config.yaml
d_model: 832
d_mlp: 2240
vocab_size: 18497
rope_fraction: 1.0
qk_norm: true
attn_scale: 0.149
extras: ["capped logits"]
init: "normal"
init_std_qkv: 0.0192
beta1: 0.9
beta2: 0.95
warmup_steps: 407
batch_tokens: 131072
doc_mask: true
Each number is 50 + 10 x the weight over its row's rms, rounded and kept within 0 to 99. Layers, rows and columns count from 0. The size before them is the row's rms in percent of the matrix's.

# layer 5 attention output, 832x832, rms 0.0207, rows 31-98, columns 728-831
095:36 53 67 41 55 45 34 34 53 62 48 46 46 29 46 48 51 64 53 56 57 49 56 53 59 48 53 34 45 40 45 29 53 60 49 60 61 55 37 48 47 52 58 41 47 55 45 45 42 33 43 43 54 70 38 62 50 59 54 46 43 55 48 62 51 33 53 48 60 54 59 63 39 51 47 42 47 58 48 59 54 51 40 70 49 39 34 64 62 50 44 50 58 37 50 56 55 65 50 31 35 62 72 44
110:65 35 53 52 50 47 65 46 40 66 48 48 71 40 49 60 45 46 59 65 51 54 53 50 58 42 65 44 29 53 56 61 56 57 53 70 56 45 50 32 54 61 67 55 49 44 51 50 48 68 52 55 57 51 57 47 45 53 46 54 38 49 48 52 55 64 40 48 46 57 37 48 51 46 52 60 57 49 42 55 48 52 37 46 55 49 42 48 48 56 56 58 49 54 46 60 40 54 51 55 47 63 45 46
110:48 48 42 14 55 48 42 40 68 34 52 34 49 63 54 56 45 60 67 48 49 60 51 39 34 47 59 56 73 63 45 45 44 50 53 38 49 46 44 62 57 55 59 52 55 37 59 53 41 44 55 51 56 51 57 55 41 55 50 43 39 55 33 58 59 54 48 59 45 54 41 58 61 41 45 39 39 53 55 34 51 48 68 41 53 62 57 52 47 49 62 43 46 54 58 63 38 41 62 59 38 40 55 54
095:40 55 35 54 48 61 37 40 48 53 42 46 32 66 65 56 42 58 62 66 24 42 43 38 42 46 53 43 58 35 51 46 62 45 47 40 44 66 60 47 52 45 63 41 46 67 53 44 45 44 56 48 45 57 40 38 38 64 36 57 52 52 49 48 36 57 36 66 45 55 44 46 42 43 47 51 49 49 44 53 53 35 49 50 55 55 45 53 37 47 41 65 54 54 47 35 60 41 55 65 52 41 48 64
097:51 52 49 57 51 41 50 42 57 26 48 38 31 52 53 50 30 54 51 50 56 49 56 51 49 54 59 55 61 56 37 50 54 42 60 43 57 57 48 62 48 63 39 47 44 40 54 56 47 38 42 58 51 49 43 67 46 39 58 57 59 55 71 41 48 55 48 49 40 63 46 61 54 49 67 23 49 44 49 45 43 43 51 57 42 43 61 31 60 59 47 59 54 45 48 35 59 50 47 53 53 58 43 41
104:58 52 37 44 54 45 52 51 50 43 72 52 44 62 63 35 64 47 40 42 43 52 33 44 52 63 20 59 43 50 41 50 44 38 64 36 40 45 58 65 52 49 54 60 54 47 48 59 39 39 51 61 61 41 55 33 35 49 56 34 49 55 51 55 45 50 45 47 64 48 38 48 46 52 56 55 57 58 44 60 56 42 42 55 50 61 42 45 55 57 59 52 44 44 39 55 56 43 47 49 55 33 54 43
092:68 56 54 41 64 56 59 67 54 68 53 49 56 38 70 41 59 48 46 51 52 54 37 52 26 40 35 53 54 58 31 27 50 67 46 36 64 68 44 50 48 50 60 46 39 66 44 45 52 54 50 71 67 61 59 55 36 57 41 50 41 36 42 48 64 47 49 54 43 42 57 46 54 51 47 42 43 57 56 63 51 56 60 42 65 46 38 48 51 74 42 57 37 40 52 65 36 53 57 49 23 46 39 54
102:55 49 50 53 44 63 42 56 61 48 32 62 49 47 67 41 56 52 59 48 37 41 67 58 59 57 54 69 59 50 47 47 43 50 63 61 48 47 42 44 52 44 53 48 38 35 54 56 54 62 62 54 56 52 47 51 40 39 68 60 54 59 51 53 42 64 55 63 49 56 41 51 23 46 64 49 48 36 54 35 47 59 60 42 59 48 61 46 48 57 68 55 53 56 50 63 61 52 39 33 38 38 54 42
099:57 51 61 48 53 50 57 52 42 51 58 39 59 44 45 38 42 35 62 64 50 64 60 32 45 29 54 52 51 32 54 42 65 56 71 44 52 37 37 63 42 50 57 57 59 59 65 38 56 56 56 52 47 47 39 50 46 43 65 65 51 49 55 48 52 51 52 45 42 41 45 49 43 46 44 41 51 67 37 43 42 66 59 39 68 49 48 35 58 33 48 53 44 37 55 42 55 59 39 40 45 53 50 45
102:40 50 62 52 32 39 58 58 44 54 44 48 33 63 44 36 63 62 44 47 63 60 43 50 61 54 45 27 54 45 76 47 57 41 50 48 46 44 47 46 50 56 43 36 57 51 54 62 56 51 51 48 50 36 29 46 43 52 49 56 49 37 49 49 51 61 47 59 47 60 52 65 43 55 57 48 52 48 61 45 51 60 52 38 41 50 50 43 46 66 43 60 41 48 48 54 53 41 43 34 46 51 35 39
103:44 48 41 53 48 44 38 65 38 55 50 68 38 40 58 61 52 42 50 57 51 44 49 50 38 40 53 66 41 53 50 56 54 42 53 65 50 43 51 29 53 47 48 56 40 56 34 45 56 49 41 52 46 47 37 55 37 38 39 38 44 61 48 59 51 62 43 42 50 64 37 36 60 43 43 50 45 51 43 52 32 65 33 48 46 43 54 61 42 51 51 63 38 45 44 49 63 65 59 45 44 62 55 58
103:43 58 40 61 41 33 50 49 49 53 50 42 44 42 53 43 38 70 59 51 41 52 51 40 33 40 38 35 62 55 78 46 48 40 46 46 55 69 40 57 50 52 40 54 62 65 49 63 29 44 39 55 57 51 56 58 62 59 61 46 50 53 52 37 50 46 46 47 59 49 56 55 46 67 64 49 55 48 54 61 48 46 41 52 48 38 53 57 36 49 43 37 60 60 33 42 49 52 57 39 59 64 46 42
098:57 22 39 39 52 50 42 49 63 32 47 54 47 35 64 69 53 33 39 50 45 52 45 41 56 41 52 39 39 46 54 57 44 46 51 61 73 51 67 57 46 46 60 49 48 40 53 50 37 54 61 55 44 46 53 51 34 69 34 43 57 63 40 51 67 49 47 48 53 40 44 45 33 58 30 52 46 64 56 41 51 45 52 50 60 48 56 59 45 52 48 63 67 40 56 64 52 52 45 51 61 30 56 47
094:60 45 56 37 53 63 49 35 65 46 46 40 54 55 49 56 48 59 54 32 61 45 54 49 48 45 54 54 47 54 44 54 71 54 56 54 55 56 64 46 53 50 42 52 44 35 34 70 49 67 65 42 26 51 35 61 54 51 53 39 60 59 69 58 61 55 51 61 61 50 46 51 60 63 53 61 15 45 62 46 51 56 39 61 66 35 44 51 39 79 40 52 49 50 47 63 35 59 49 54 49 48 42 55
091:45 56 59 56 62 63 72 61 53 49 52 47 43 52 40 44 38 38 66 43 46 51 48 61 62 45 63 60 45 29 52 52 53 48 53 62 26 16 39 50 47 44 43 71 61 56 54 63 41 59 38 40 52 48 54 71 47 51 45 45 55 40 53 49 55 55 48 53 67 41 48 49 47 55 60 49 35 41 63 64 58 39 56 40 58 38 56 51 65 46 56 44 46 51 46 59 55 47 53 40 37 56 47 54
117:39 48 53 46 62 53 46 46 54 61 37 48 52 47 47 57 53 56 53 56 31 48 40 55 54 67 41 36 59 39 70 49 42 57 34 60 61 38 54 42 58 52 50 44 44 43 65 54 52 50 44 65 51 53 48 57 48 48 59 57 52 62 45 41 44 28 58 47 57 45 68 42 58 42 59 44 42 55 43 45 47 55 36 43 39 52 47 54 55 51 53 56 59 55 36 45 51 45 29 50 45 29 50 40
096:53 54 47 62 52 51 25 32 49 66 37 35 49 41 51 36 65 47 48 47 58 51 58 59 52 60 33 58 50 70 45 60 43 57 50 67 53 47 70 48 42 44 49 51 45 56 51 58 44 56 56 61 55 57 52 51 68 58 65 45 46 40 46 35 47 40 45 50 58 44 45 43 50 46 47 55 62 59 58 49 48 46 47 53 51 66 40 49 53 47 59 49 50 41 47 57 40 43 56 48 45 28 39 41
092:63 61 62 53 61 57 45 47 63 34 69 66 43 40 51 66 56 48 52 32 46 49 60 60 43 35 61 53 36 43 42 41 35 52 50 43 41 42 32 50 52 53 48 48 49 63 46 36 45 44 55 49 53 38 67 60 47 49 64 68 44 44 54 44 49 64 56 57 53 56 63 47 60 57 63 55 50 39 41 45 43 44 58 44 53 72 40 56 44 49 50 45 56 48 48 43 33 52 48 48 37 68 58 50
106:62 61 54 38 42 39 49 33 57 26 51 75 53 38 63 48 45 39 52 58 64 38 60 36 50 46 54 52 74 40 54 50 39 39 33 59 51 63 60 52 53 49 60 54 39 45 54 56 56 54 51 42 39 29 45 39 52 49 40 56 42 54 42 45 40 56 39 48 45 55 48 57 52 46 59 37 42 42 37 55 39 34 42 46 37 30 58 51 53 61 39 63 64 54 54 65 51 53 57 50 53 46 33 55
097:25 38 57 51 48 48 51 59 43 51 24 48 61 53 42 41 59 24 57 62 48 33 50 46 44 39 33 35 40 46 59 63 38 50 58 68 47 53 50 63 57 56 64 58 52 45 58 40 50 55 40 35 43 41 53 53 69 44 53 56 43 39 59 51 50 65 58 42 44 62 53 48 51 53 54 56 49 52 54 42 57 45 52 50 47 52 45 58 62 56 39 52 54 52 52 51 44 50 43 55 53 47 33 38
089:61 58 50 56 40 45 50 64 61 64 64 38 50 54 50 18 40 35 45 86 56 52 53 42 54 58 40 44 57 53 57 50 67 64 53 47 51 69 46 54 62 55 62 42 53 57 56 42 48 42 72 26 42 46 38 48 17 42 54 66 41 54 60 54 57 65 54 65 65 58 29 47 44 47 44 46 47 52 69 47 49 54 54 35 56 49 59 47 61 46 55 42 56 50 49 66 62 54 37 37 45 51 70 44
090:46 61 47 46 63 49 52 60 58 74 47 52 56 51 56 59 51 53 57 33 41 38 63 43 31 43 50 54 68 52 58 49 53 61 46 42 52 63 59 54 49 51 42 41 40 46 45 66 66 36 41 54 47 51 41 41 45 36 51 60 49 54 56 41 42 55 31 55 31 51 54 50 50 30 53 53 54 40 41 39 46 53 42 50 48 45 50 43 38 35 54 54 45 46 44 49 58 35 45 58 56 50 53 49
092:67 51 42 55 49 34 45 73 51 77 47 55 46 60 59 47 35 45 54 53 58 48 54 81 46 40 31 73 47 48 48 53 44 50 65 59 61 56 63 53 52 37 62 42 49 55 38 45 53 45 67 57 64 44 42 44 49 40 39 64 51 46 51 40 50 55 64 43 50 63 44 67 57 43 60 67 56 50 53 60 46 49 46 52 53 43 35 56 58 41 47 50 63 55 45 44 37 68 54 52 49 50 60 34
091:51 40 56 51 51 41 56 38 39 66 40 66 43 47 67 61 44 54 29 50 51 37 35 41 52 43 57 64 54 57 71 55 68 43 40 31 50 39 34 41 53 56 47 59 63 51 49 42 47 47 48 56 54 52 51 38 42 43 47 51 58 60 40 55 39 47 54 69 47 60 45 42 50 45 43 50 55 50 61 51 48 34 69 64 44 39 43 41 45 55 45 49 43 52 43 52 44 58 33 37 52 49 46 49
187:65 44 58 63 61 57 45 55 73 52 58 42 57 43 42 51 50 58 40 62 36 46 50 62 45 49 49 53 57 63 49 56 57 45 61 62 57 51 48 55 43 38 50 42 29 54 59 44 48 48 55 56 49 49 48 56 39 52 55 38 53 41 55 63 40 47 57 46 47 58 64 62 48 50 48 50 69 50 59 59 57 56 66 59 46 61 48 41 56 43 51 52 58 46 55 52 56 68 59 45 40 54 53 43
103:30 54 45 57 81 63 49 55 48 70 48 48 61 47 55 37 58 75 45 40 38 53 42 61 58 37 41 52 71 47 51 65 50 48 63 49 56 32 62 54 52 50 53 49 44 70 62 52 53 44 43 55 46 37 66 51 31 51 62 57 67 36 53 48 53 53 50 41 39 54 53 42 50 31 34 33 46 57 45 57 33 46 64 55 42 67 39 44 44 62 35 53 34 63 24 40 47 36 34 55 40 47 43 40
108:56 37 53 52 50 56 27 43 51 65 34 54 49 49 45 58 61 49 66 24 60 49 50 43 47 23 39 40 61 69 44 71 38 63 41 63 49 64 51 34 63 60 49 54 43 36 54 44 55 44 45 49 33 46 53 51 50 57 51 42 34 32 56 51 49 69 38 60 52 51 50 37 59 41 50 42 61 48 45 45 59 49 37 57 53 56 58 56 57 62 57 40 32 33 39 61 52 62 52 62 63 46 38 40
097:52 52 39 50 51 43 45 49 59 54 26 47 55 52 51 63 40 45 47 55 55 29 46 41 50 59 41 41 61 53 60 48 60 52 59 48 52 43 50 43 53 33 56 36 59 58 41 42 50 38 41 42 51 48 65 45 50 54 71 43 40 53 51 63 57 47 35 33 67 49 49 66 56 64 66 64 56 44 61 33 55 35 67 26 48 59 70 50 45 51 59 38 59 51 63 34 61 64 56 47 39 62 67 53
082:45 41 55 46 42 50 49 58 52 52 50 42 42 47 43 45 44 37 53 53 46 56 43 45 36 46 57 52 39 45 59 40 53 54 51 52 32 61 33 57 51 43 57 46 45 42 58 53 43 37 60 41 49 60 53 59 58 48 51 46 56 39 36 48 61 54 54 54 62 30 56 58 49 54 58 48 43 53 40 47 56 69 49 56 48 62 54 76 61 60 47 46 30 50 62 62 36 57 64 51 56 31 47 44
101:59 56 54 62 39 47 29 60 51 41 58 54 38 40 68 34 56 64 37 49 52 50 50 50 76 33 49 62 81 45 67 30 43 45 61 50 57 50 44 43 43 40 40 58 52 66 63 61 56 51 71 49 51 59 59 53 52 50 42 49 59 51 49 46 47 69 54 48 73 42 43 46 43 59 54 59 48 50 48 46 49 56 39 31 69 59 54 64 39 41 50 60 53 39 56 56 54 53 47 54 58 44 44 42
114:29 51 40 52 49 45 39 57 55 48 44 61 41 54 43 48 50 50 56 44 43 44 49 48 44 39 49 45 49 46 41 48 47 51 51 51 71 38 45 60 57 58 41 43 45 59 50 53 45 51 41 63 43 57 47 63 49 49 50 54 62 58 57 44 46 52 47 38 38 57 54 53 49 49 53 54 53 53 50 49 66 56 59 56 50 42 61 41 42 50 51 55 54 52 56 55 54 46 46 57 49 48 64 54
097:60 61 54 65 43 60 41 50 27 50 52 35 52 42 45 29 60 64 46 46 50 45 52 48 63 45 55 36 37 44 48 60 65 53 60 31 52 49 60 50 59 57 54 39 57 66 41 48 38 54 55 59 50 56 58 55 68 57 49 34 49 46 60 41 43 18 52 36 49 41 63 56 45 44 53 61 32 51 59 48 49 56 52 51 39 48 52 55 50 52 59 36 47 45 45 60 65 38 40 38 49 41 57 54
101:42 54 56 50 51 50 60 60 56 54 36 59 55 60 48 41 59 43 59 56 43 61 37 48 61 54 45 41 47 63 45 46 62 65 59 50 50 54 55 59 50 55 52 50 51 51 42 37 40 44 44 35 44 50 52 51 53 63 39 47 49 45 45 61 70 60 47 52 52 47 53 55 41 50 42 67 30 59 65 63 48 59 43 58 42 56 54 58 48 60 58 51 58 46 57 61 54 54 57 40 37 55 57 41
103:52 33 69 50 64 59 50 64 49 42 53 50 57 52 60 55 62 65 55 49 54 65 54 49 39 58 61 60 54 54 54 41 39 65 61 44 27 51 32 44 53 60 46 49 61 50 47 42 47 56 68 46 46 50 49 53 42 42 33 28 45 56 60 33 55 56 29 50 60 53 47 49 48 50 47 52 45 52 45 45 50 45 50 72 57 43 46 29 54 54 67 45 48 46 57 62 51 70 66 56 54 42 55 51
104:51 57 54 48 40 38 57 43 46 50 52 60 50 67 27 52 47 32 50 42 54 64 44 59 46 37 50 60 38 46 48 56 63 47 53 42 39 55 32 44 54 63 46 61 48 52 53 54 54 37 59 46 61 59 60 46 60 54 48 54 53 46 49 45 54 40 54 45 35 52 43 53 67 47 50 41 50 50 50 47 46 47 43 42 56 55 50 44 52 51 48 40 39 60 37 45 47 39 34 50 47 49 56 35
096:36 40 54 42 53 48 37 42 48 53 45 52 53 45 57 56 85 68 44 43 54 44 71 63 48 55 60 58 46 57 38 59 55 50 46 33 56 40 40 27 61 47 50 41 45 48 51 52 57 52 71 61 41 40 41 41 43 57 41 63 44 40 42 27 50 62 54 67 58 58 29 34 45 56 52 53 54 49 32 51 52 54 39 49 67 39 49 51 44 37 57 55 49 60 52 55 46 46 47 43 45 49 43 45
102:35 46 55 54 54 39 52 44 47 45 48 42 46 42 44 47 55 52 50 51 65 50 39 49 45 57 64 51 43 57 50 65 41 76 46 64 45 43 28 60 49 67 54 24 52 56 60 56 49 53 46 49 47 42 51 53 51 49 52 48 65 44 46 54 65 52 52 44 40 48 58 51 46 48 55 55 55 53 51 52 44 45 49 73 51 51 56 38 40 53 62 39 59 34 57 51 49 45 51 45 49 44 62 39
104:61 61 37 41 50 51 59 69 51 41 72 43 33 46 40 70 28 63 44 47 58 52 58 49 47 40 57 65 54 46 38 48 55 51 46 47 32 41 38 47 64 53 50 53 41 53 46 37 44 48 61 59 38 47 50 51 49 59 50 36 40 51 42 46 52 42 31 47 44 55 53 48 44 44 59 48 53 52 52 49 50 40 42 52 60 47 55 37 54 71 52 50 39 55 48 49 43 42 46 39 41 49 54 52
099:53 59 61 44 27 63 43 55 60 42 37 68 44 34 57 46 50 43 47 55 39 63 59 67 42 55 52 54 55 52 48 50 45 60 59 40 50 41 38 62 45 53 54 52 53 50 51 50 42 55 55 58 58 42 54 40 46 50 41 48 70 42 43 52 41 35 53 38 53 59 47 67 51 50 64 62 48 45 44 62 48 50 45 58 55 46 58 40 40 50 51 52 59 49 47 58 52 59 40 44 50 51 37 49
100:39 49 47 63 54 34 54 46 57 51 63 57 56 42 47 46 50 38 61 51 50 48 45 45 64 42 61 38 43 37 55 50 52 26 54 68 57 57 55 57 47 51 58 48 59 68 44 50 48 54 53 34 31 40 58 38 47 57 60 55 35 55 52 46 31 51 36 55 57 45 56 47 38 54 38 42 54 34 40 49 46 56 64 52 53 60 52 40 55 56 54 63 35 49 56 47 52 54 45 49 38 36 45 50
097:52 34 41 59 64 57 47 38 42 43 53 44 45 52 51 45 64 50 41 51 58 42 64 47 33 62 55 60 61 38 59 42 34 55 48 45 52 66 58 46 47 55 44 57 49 57 47 44 63 47 38 34 52 50 56 61 69 47 53 35 54 48 43 57 50 36 59 57 53 49 49 37 58 48 58 58 52 47 61 55 48 46 48 48 40 53 53 54 53 51 41 45 51 49 51 49 40 47 41 40 60 42 48 54
110:59 58 54 48 43 43 60 52 44 65 59 35 64 48 67 67 50 62 52 24 52 47 62 64 54 25 49 53 61 46 56 45 47 55 26 52 50 37 53 57 61 34 50 43 53 53 54 49 54 60 36 47 59 44 58 36 60 49 59 59 49 53 47 49 50 52 55 47 44 50 44 56 51 41 43 53 49 47 42 49 69 47 43 42 42 48 55 48 53 54 50 61 58 52 40 37 47 50 42 47 55 65 51 51
093:49 52 56 58 34 59 55 43 53 45 38 38 45 41 39 47 46 41 62 41 48 49 41 48 49 56 50 56 59 40 40 58 63 42 43 54 61 49 49 46 45 42 58 37 40 34 53 42 49 57 41 52 75 66 38 37 49 45 35 51 45 45 45 52 55 43 51 53 38 43 62 51 59 66 59 25 39 52 36 48 49 58 51 68 60 56 43 44 46 61 52 53 47 43 43 57 35 52 51 45 56 49 50 50
101:35 48 57 61 52 49 51 43 46 47 29 51 44 57 53 74 69 46 53 52 41 57 48 53 62 58 55 55 47 53 43 47 63 59 55 67 41 45 41 49 56 57 52 42 48 53 50 53 39 56 63 34 43 54 29 51 43 51 51 59 53 52 60 44 55 64 46 29 45 57 37 54 52 45 39 58 54 51 42 24 53 57 45 63 45 43 72 68 44 43 60 65 49 54 38 59 58 53 48 54 73 61 50 50
102:34 61 49 48 50 43 53 56 40 41 38 46 57 60 45 48 41 40 39 49 56 56 56 44 50 59 51 61 41 59 39 43 48 50 55 53 53 57 54 56 61 48 44 42 39 56 50 55 64 49 54 67 60 56 49 54 58 52 42 37 54 47 47 45 58 38 50 50 43 54 59 57 46 54 46 29 58 40 57 55 52 57 48 48 47 43 48 55 53 52 54 47 46 58 30 45 51 52 31 42 57 43 58 44
093:40 59 63 62 42 48 73 57 48 48 39 52 58 45 44 64 39 54 47 64 59 45 42 37 33 48 40 31 47 34 49 44 48 43 47 32 53 40 53 35 55 51 40 47 45 42 48 59 58 69 55 43 55 63 37 56 39 53 51 50 50 52 61 59 62 51 36 53 58 48 51 36 30 40 31 44 50 47 51 50 50 46 59 55 51 35 56 56 32 53 59 39 51 52 48 54 50 40 64 52 50 66 39 58
099:61 48 49 70 37 43 43 54 44 50 52 43 57 30 59 53 55 48 40 65 42 37 50 47 55 58 36 55 59 40 37 41 51 52 45 43 60 65 35 40 59 44 48 37 43 60 47 58 41 52 41 53 52 69 74 51 67 56 55 48 47 55 67 34 56 33 54 38 49 53 71 57 50 46 68 53 48 45 41 54 55 60 49 47 52 39 62 32 40 63 64 39 43 39 42 49 38 57 46 51 37 45 52 58
106:38 51 51 53 62 45 47 51 44 36 51 37 45 48 60 48 53 40 54 56 53 43 51 48 41 39 56 45 56 51 22 37 47 49 54 49 55 55 35 61 49 53 58 56 35 48 40 65 38 69 63 57 60 47 48 49 41 53 51 34 55 50 53 55 58 41 53 46 44 43 45 46 59 50 59 59 48 53 50 49 28 42 47 54 47 44 52 52 50 38 54 68 59 50 52 50 57 34 44 48 51 52 47 58
100:51 44 60 55 70 36 50 57 52 48 52 51 48 44 53 47 51 35 62 48 63 50 34 60 54 24 48 33 47 57 47 39 64 61 56 55 54 41 56 33 50 40 60 50 38 56 53 39 30 40 57 46 57 44 35 36 47 44 53 45 48 51 40 41 29 38 43 54 38 61 48 47 61 58 56 48 52 40 43 38 53 47 45 66 47 56 53 56 48 45 50 57 56 50 40 45 49 55 60 56 56 44 46 59
106:49 49 56 41 64 63 52 56 57 53 55 54 55 42 65 54 42 51 50 35 39 52 73 48 55 60 32 46 43 47 50 35 54 43 44 40 44 55 50 50 56 52 41 59 51 53 51 57 58 46 44 62 51 37 53 46 56 44 43 50 44 37 55 58 34 50 41 49 43 43 36 44 38 45 46 60 55 47 43 54 50 61 55 56 41 54 62 39 45 47 66 57 48 38 71 42 37 56 47 57 57 43 49 43
100:33 48 38 50 49 62 60 54 48 50 56 52 56 47 45 52 33 69 24 33 54 54 32 24 39 61 54 30 46 41 50 56 46 39 71 44 68 49 43 37 39 53 34 47 41 53 59 63 53 45 58 40 45 54 31 51 70 38 60 41 42 52 50 51 63 43 55 57 48 45 67 51 37 60 35 60 45 47 61 43 58 50 55 43 57 44 52 34 45 37 35 33 59 46 60 44 53 43 51 54 63 37 46 63
090:56 35 58 33 44 66 72 44 72 43 52 54 56 34 52 57 53 50 36 50 41 58 68 42 40 76 43 53 50 46 36 32 66 57 48 44 57 56 39 48 47 56 55 47 42 57 51 58 50 38 56 39 56 54 50 42 65 59 60 49 64 40 33 45 59 34 42 43 32 51 50 47 38 77 53 36 45 45 45 50 45 48 48 48 52 49 43 43 24 43 46 38 48 46 43 46 50 50 49 51 47 28 52 36
101:42 72 35 71 34 42 61 37 46 51 57 49 53 45 52 52 31 53 36 47 53 58 28 53 46 50 56 50 60 57 65 49 49 34 38 52 51 55 51 53 50 51 44 59 48 57 48 50 58 52 55 41 46 47 57 43 57 53 64 44 45 45 58 60 51 36 42 48 60 37 58 48 46 30 47 48 47 52 54 44 55 56 60 52 37 46 41 36 39 47 47 47 49 43 36 55 45 63 45 39 73 52 49 49
094:47 55 40 73 36 55 49 48 70 61 47 39 38 38 65 47 50 59 42 31 48 44 36 54 51 69 61 39 37 64 60 66 26 48 41 67 58 67 48 41 52 45 49 44 62 43 57 49 57 48 34 44 60 45 55 46 54 50 54 53 37 38 53 56 40 43 41 49 55 51 54 60 55 41 57 49 51 46 47 53 62 38 60 42 52 54 40 52 52 48 56 47 54 38 54 54 44 50 43 42 42 61 60 40
103:56 47 63 66 53 34 55 57 39 49 65 54 30 49 52 48 41 49 45 56 53 48 54 46 38 45 35 54 53 69 56 57 54 53 43 38 58 52 27 54 47 39 46 42 38 50 54 40 61 47 38 60 51 46 55 52 53 50 61 69 44 50 43 48 54 58 53 52 33 49 63 46 57 44 39 28 45 41 55 49 45 33 53 55 41 54 41 53 56 48 50 64 50 58 55 40 43 52 39 48 49 41 38 55
101:62 54 63 52 46 47 72 43 59 53 51 45 61 57 45 50 64 33 60 53 68 50 51 28 67 31 41 56 53 44 48 65 57 50 55 56 40 52 64 41 47 44 51 26 39 53 75 48 43 50 62 56 50 57 47 52 65 53 53 56 49 52 38 46 45 46 72 53 46 64 55 62 39 47 52 51 76 61 47 48 51 67 44 66 58 56 40 55 47 33 60 37 65 53 41 46 38 58 51 43 45 52 43 47
098:72 53 61 57 38 62 58 32 52 41 43 43 40 49 44 40 83 52 56 53 49 53 59 50 64 48 49 43 52 59 48 65 53 40 49 55 61 47 56 45 53 52 51 51 67 54 52 42 56 44 46 57 40 35 59 59 42 53 58 49 44 59 51 52 53 54 49 47 61 52 48 32 58 50 67 50 57 46 50 58 52 41 36 38 49 49 50 55 47 66 42 51 61 40 49 43 36 32 44 61 37 54 44 57
096:55 65 43 46 56 44 44 31 60 52 47 44 68 54 40 35 80 40 42 41 43 55 54 39 39 29 57 42 50 49 65 55 51 69 55 37 58 31 45 32 50 35 28 48 44 48 54 55 36 55 49 52 56 54 40 59 39 53 63 34 40 63 36 54 32 63 47 54 68 61 57 34 52 51 50 48 64 36 51 43 49 29 45 57 41 54 63 53 61 37 44 61 35 52 40 39 45 53 64 59 53 43 48 59
095:49 75 53 64 64 56 52 52 55 45 48 80 28 58 53 44 47 45 43 55 55 68 47 43 33 50 52 57 47 61 44 42 23 46 44 41 51 41 41 38 46 62 56 62 68 49 50 43 40 56 47 58 42 43 75 55 55 50 49 55 58 45 44 36 40 50 59 47 66 46 33 59 59 49 62 61 54 53 40 55 38 44 64 36 45 59 56 79 52 27 46 44 43 60 50 52 38 50 55 57 57 38 43 50
099:75 64 47 49 56 42 65 40 45 36 39 57 62 33 54 54 50 31 57 37 43 52 44 49 52 47 65 67 40 63 60 37 55 53 38 59 27 38 61 50 53 40 63 52 39 55 43 63 47 54 50 57 51 55 61 61 36 70 48 32 59 55 47 61 61 40 44 29 58 57 40 73 43 51 47 67 48 43 56 52 37 39 37 65 54 67 58 64 58 64 69 34 47 41 62 50 52 49 60 38 60 39 72 57
104:37 50 45 44 49 51 47 65 59 51 56 47 44 56 31 52 54 40 58 52 51 61 58 44 72 62 49 50 62 57 54 65 28 33 40 57 51 68 54 60 70 62 54 60 48 40 41 58 60 53 39 53 61 52 61 43 62 54 62 56 53 39 63 45 61 46 55 68 40 41 40 49 60 49 48 57 69 35 43 39 44 45 51 41 46 65 54 61 59 51 61 46 45 44 56 50 38 39 36 52 63 42 47 54
094:58 37 64 69 43 46 44 46 58 54 28 58 46 61 55 54 41 50 46 56 62 54 61 54 52 52 52 47 61 45 62 56 47 32 57 51 48 28 56 55 51 70 46 44 62 33 58 57 41 46 49 49 45 58 41 52 35 46 49 55 67 43 64 37 57 46 31 55 42 56 50 57 46 31 43 56 50 54 45 41 60 51 56 64 27 54 39 50 55 39 61 42 51 33 34 51 78 44 52 43 51 52 47 53
101:35 43 58 58 47 48 31 43 41 42 52 40 28 60 39 34 41 67 56 47 40 52 70 58 38 56 39 36 43 54 48 31 54 46 56 42 52 44 50 63 39 50 53 45 52 36 52 59 52 64 46 52 52 56 45 56 32 47 41 57 62 52 52 39 48 41 59 56 45 37 53 49 50 50 60 57 37 44 50 59 59 59 55 67 58 46 50 49 52 47 49 56 39 43 53 50 57 46 55 49 53 45 42 47
099:66 51 45 45 43 36 54 44 60 43 51 56 68 59 62 55 42 58 53 48 52 62 59 69 41 33 52 51 46 61 45 46 65 51 36 50 58 71 48 66 46 51 40 57 51 58 43 47 41 69 55 60 47 50 51 61 49 30 36 46 39 59 59 51 47 59 53 49 55 60 53 55 42 51 43 53 49 41 51 56 54 46 47 48 47 41 48 41 60 54 67 73 44 48 57 45 59 48 38 53 39 57 49 68
098:38 41 56 57 60 54 49 55 60 41 58 53 45 51 52 51 37 63 39 50 46 47 40 55 67 33 63 51 37 48 65 42 55 48 40 39 38 44 48 63 47 55 48 46 30 53 51 46 52 38 45 58 53 53 57 41 50 48 43 32 56 49 28 68 52 40 55 37 67 49 67 60 53 40 62 53 29 41 61 57 42 48 51 46 35 45 47 50 42 60 61 47 47 40 26 54 48 61 52 56 37 40 49 40
104:57 62 49 52 63 53 56 56 61 55 56 53 52 48 58 46 53 63 60 52 55 60 53 49 55 38 68 50 61 42 49 50 32 35 55 54 30 56 49 56 61 43 59 58 46 43 64 57 50 46 52 54 60 48 49 43 39 49 44 42 51 48 49 68 49 47 64 48 50 50 39 58 55 68 37 50 44 40 56 54 52 54 46 52 62 48 57 37 50 44 55 42 43 47 50 53 67 53 44 43 48 63 54 51
094:64 36 57 47 26 39 49 54 68 61 35 57 55 59 56 56 66 43 54 55 47 51 48 58 43 73 49 21 38 44 64 45 61 53 55 45 30 51 75 38 66 42 40 61 51 45 45 56 51 46 50 44 52 49 47 32 57 60 51 50 49 46 33 44 43 54 36 50 55 66 48 38 62 45 41 53 58 50 54 34 32 34 53 49 56 48 34 59 41 44 38 46 42 53 44 44 27 45 55 46 53 52 57 43
102:71 42 49 34 43 54 40 31 61 58 57 54 59 44 50 45 46 48 68 74 42 53 38 61 37 51 76 64 59 40 56 42 51 44 50 45 48 61 74 60 45 61 51 44 58 55 38 51 66 55 49 48 47 53 63 36 50 49 43 58 50 41 51 49 56 52 60 54 55 32 52 69 57 59 36 63 35 53 57 57 46 48 49 43 51 47 40 51 55 37 56 50 54 46 49 51 62 55 45 47 37 44 45 50